config.yaml
num_attention_heads: 12
num_key_value_heads: 6
head_dim: 64
norm_eps: 1e-06
rope_fraction: 1.0
qk_norm: false
attn_scale: 0.125
tie_word_embeddings: false
parallel_block: false
init_std_up: 0.0225
init_std_down: 0.0
beta2: 0.95
max_grad_norm: 2.0
dataset: "wikipedia_en"
Each number is 128 + 32 x the weight over its row's rms, rounded and kept within 0 to 255. Layers, rows and columns count from 0. Numbers have three digits each. The size before them is the row's rms in percent of the matrix's.

# up: layer 7 MLP up, 2048x768, rms 0.0208, rows 1951-1955, columns 0-191
# down: layer 7 MLP down (transposed), 2048x768, rms 0.0175, rows 1951-1955, columns 0-191
# gate: layer 7 MLP gate, 2048x768, rms 0.0213, rows 1952-1955, columns 0-191
up1951 101:124108105190147118182077174085119084130149151145142147172153121098133097117145098092111118149065157167101116083153158127125128124087077136179129190108125136122108104143158176118102125098160134159155129098094110104130134101100147194104081082128076118132091141183097131142131145104163157109166124118089235147134187172090135111178111095155135125100157127167099096209198095121095142119088110136116089115129134116196106137112161128112128117162111111128129133149112110102157086102133207123154048148172140088156094195144143127152142154132097132132151104097093147061137102172101172090
down1951 102:142134151135129138091109106135108159135093075101061081092133136149153103165118123189118134057174095137117105153110114107127157153094193119125119146132191137130114126109113175147125097157126115112126167140143110123128104147191103115108072138135141112115137099142107144096091150123088157139128175222079172125124123179152200169089103144047172168116169123108197157091121114038117152096114045122137060153167123143184121136137159162123158176101158129135105108116090087132129128146156171143153133110130079122124123139122148206128182130172119167148161111092200137122185164162089090159
gate1952 099:138122118087183133130138112113154105097113138104202139151116102142149119117160105123156117078180073113127145169102068150100132153202136089160183160138106107095179039132114134197132084141150131108156083191120179134151127186091072125143123124139148137193147142129104158132131140082142158040098091145084141077121156157095129129146100091119129127173154135118117137122133111112161096170139116118123178113095076125126122094173085056108120070130129091127133141115141051107128100121165201157110141126120102146134112177152117195127132108129130095120087171112164094156102152134087126148
up1952 098:191126152162084088163101133104102136128098101175108207153097172104111127126109170167140112125136131155130096166085203092134106112076159104119160098135121166088158117129136112084099162126128137205110117101160120088168099138172136114202142129127102109127115150096155156139141091108091123208051132111095135144139088098150154140094157182149158162085102124121123089136083094117097120067092159116098136171169194077141119153171149088102164079118179135130176127093135190169122152074113087092098134129123192104179118108071088146122116160133103120141198143112087171147117137155084099149
down1952 100:140101113145168153090123126163133143121169154117141135154087140127180111164133076109132073145179123128121121125135128136118158126163134139121153190110159125093127124144158151168115126134149211113141019171171147120170139180174107163136098144150121127160063128123102095180127133121125102074145100121157120154112122168047115110110140080211109144125130123084118111119180142100153144153157153113150117105141075143068155076205095083162117107115127138144121126076074113115142137180128139114114179080124100110088140124133120120110127118121115152135144129096183098198128078206158143119
gate1953 108:178088080141100052131091127126114103141101145080119136172135145106133096196139147130105150088120189092127136066135107176157122124105171135135160150166167106123195133156134111134122166131150172118108166092155130132085134133102044165111106183082173162130127127105147130153152139120104108050155092144115110049103107102145145190158086184130150082158161170167117121114084159109087109137115153141113111124140160182151139109108128170111133135126126146189157149137106103175155108086137154134121091141089135168128126091115155101164157115099147108108130123180128150095064115182163167177
up1953 105:149198061143140080150094143071152081125129092153102138110110156145118115117111162027082110137104133100101065143090092108118132098145104096106139188156129125094127167093097122130145097143133100145149118122149145096144075150107101116175150121109185132122131112157139132082114122090180078186181126178132087193228078151164086125106134151173159072178086118092140115170143128076134097156148142153152082103164134174078138106164098194097103135099149133126139144114140170184186187132166125125123079108116101104140120160182115174102106134185109140191103078116098049150157151146140069088
down1953 106:134125108092146096152161168096096125078099099156119095093107129123116110109113102074146149112056175072183130144143139122126160117136168161165087163122179110145174100122145062062126129116175178123110147131104079135183127125126111130175084112115135122143128101103132143102143157115123121139126147150122151189091139114162182140042126112177088181108066135136104134134103105145105079174074157184177069129148141148114155075187129105160120162120112129152121185225100127166174119067157089178140146133035122064189217096106147114085155102159146117159109104146106113114127152140072123091
gate1954 097:172088087179133127113101151065137103117093152158135086125155118077108096121129155122110167124079115192108184119131134154125129097175152157114170157116179139111074130118141134095104129119162121101126097131162108103162125162092105164097138181143096138129041123101107146100104074163126143160109076090134025090114148147136178107151094175100101145153114095102132146099105128158147159148162135122136123142101101165122087129116143105146187146136120136140088174167112153170089112146139175170117171101139132121214172129137099178148096142137107194077135135092094123096134122128117127103
up1954 099:213114102161130161138121144137076104174067152155101101156185086078121139106111154110111132098141121176109056140154095124132147176111185122145155120067147142069087119103145104141093144147166106136103131125106177074113126073112164132142135176096139135105122146162147139187056127158144120156199138186068126065149067108125147095150169102157140121125174157118146107108161109084113124207148080134118117126152161111075100173137094131172127157089099164169123098098126111125142092146156110129169147126169124085135153147104112137146104177126128149120122102084156206122127136168109136113
down1954 099:091122125121096139063142093096088134057105122170176089076090127138144091131156150092196094197057148104134140096191165062116107135122122098127109089091068188176135136115119211123118127152083078116117150066115203119053125147157131162164119119168125122145156164106122123073111108153113127128110123073130156152238062090122117168134095141114155145088135167145181105137168124070118143140102131142118150154159047164179088157158117175104058172072141105110111124163183142070130072155125178108205118148132153087152101108129100087150131114168133125157121118151183107127146108113161056133
gate1955 103:147106124122120133106152181137159111089094141099176129073141110128171118135139112150115128122089096121104145200148125127091127106152144195143104161191081095148155111131127117111141155127071153189143146133163136125104105082131135043098166090170086164190156179161100128128134090116146120116116163136130105164125145124133158126088163107135174121147128077083106140142155113160174135133136084127163143087132213092162169076171148186189091140078117136106160111140083190174120105127120083148136114172124085220150162196105141104122162097105187117117094159107129126186110097101080165158
up1955 100:109115173119127174111082106141128187101131107074132130147082118166118138073136130153150113141144122135062118069144145179104162135071123116097125131086113121127095049167184084160137140138177127131118125133107154108109150121230081114129123091161160177144147062109147168097119053089123200118148161160079135150117139119185082083133136148161078112158119120150149134159137157147096128163124103155124112166121119186120137070055061122137138124163127143138183110194162160182152127139105074155110186120175098095089154092134071117117135129095137137106164105134091125044132192109138161131
down1955 101:187132118100095082144102151120173183132154147164152125131165113181093161198115176111087071088144063124118123140157130096149140132169122112203074187110133138156167207154088112131124133120135122099127108149106103105133109106068175185192151190185074062148160191201143130124110137139144110111116151111153179160117114146137138133111150126095132116095121086118114123172169164161153191043117107162161158115192164128105172155140086102100112150088136036093084127070167060141082149074096140177116042155130117129110121138137102157162079141102134153143117106099166163189116110102065119090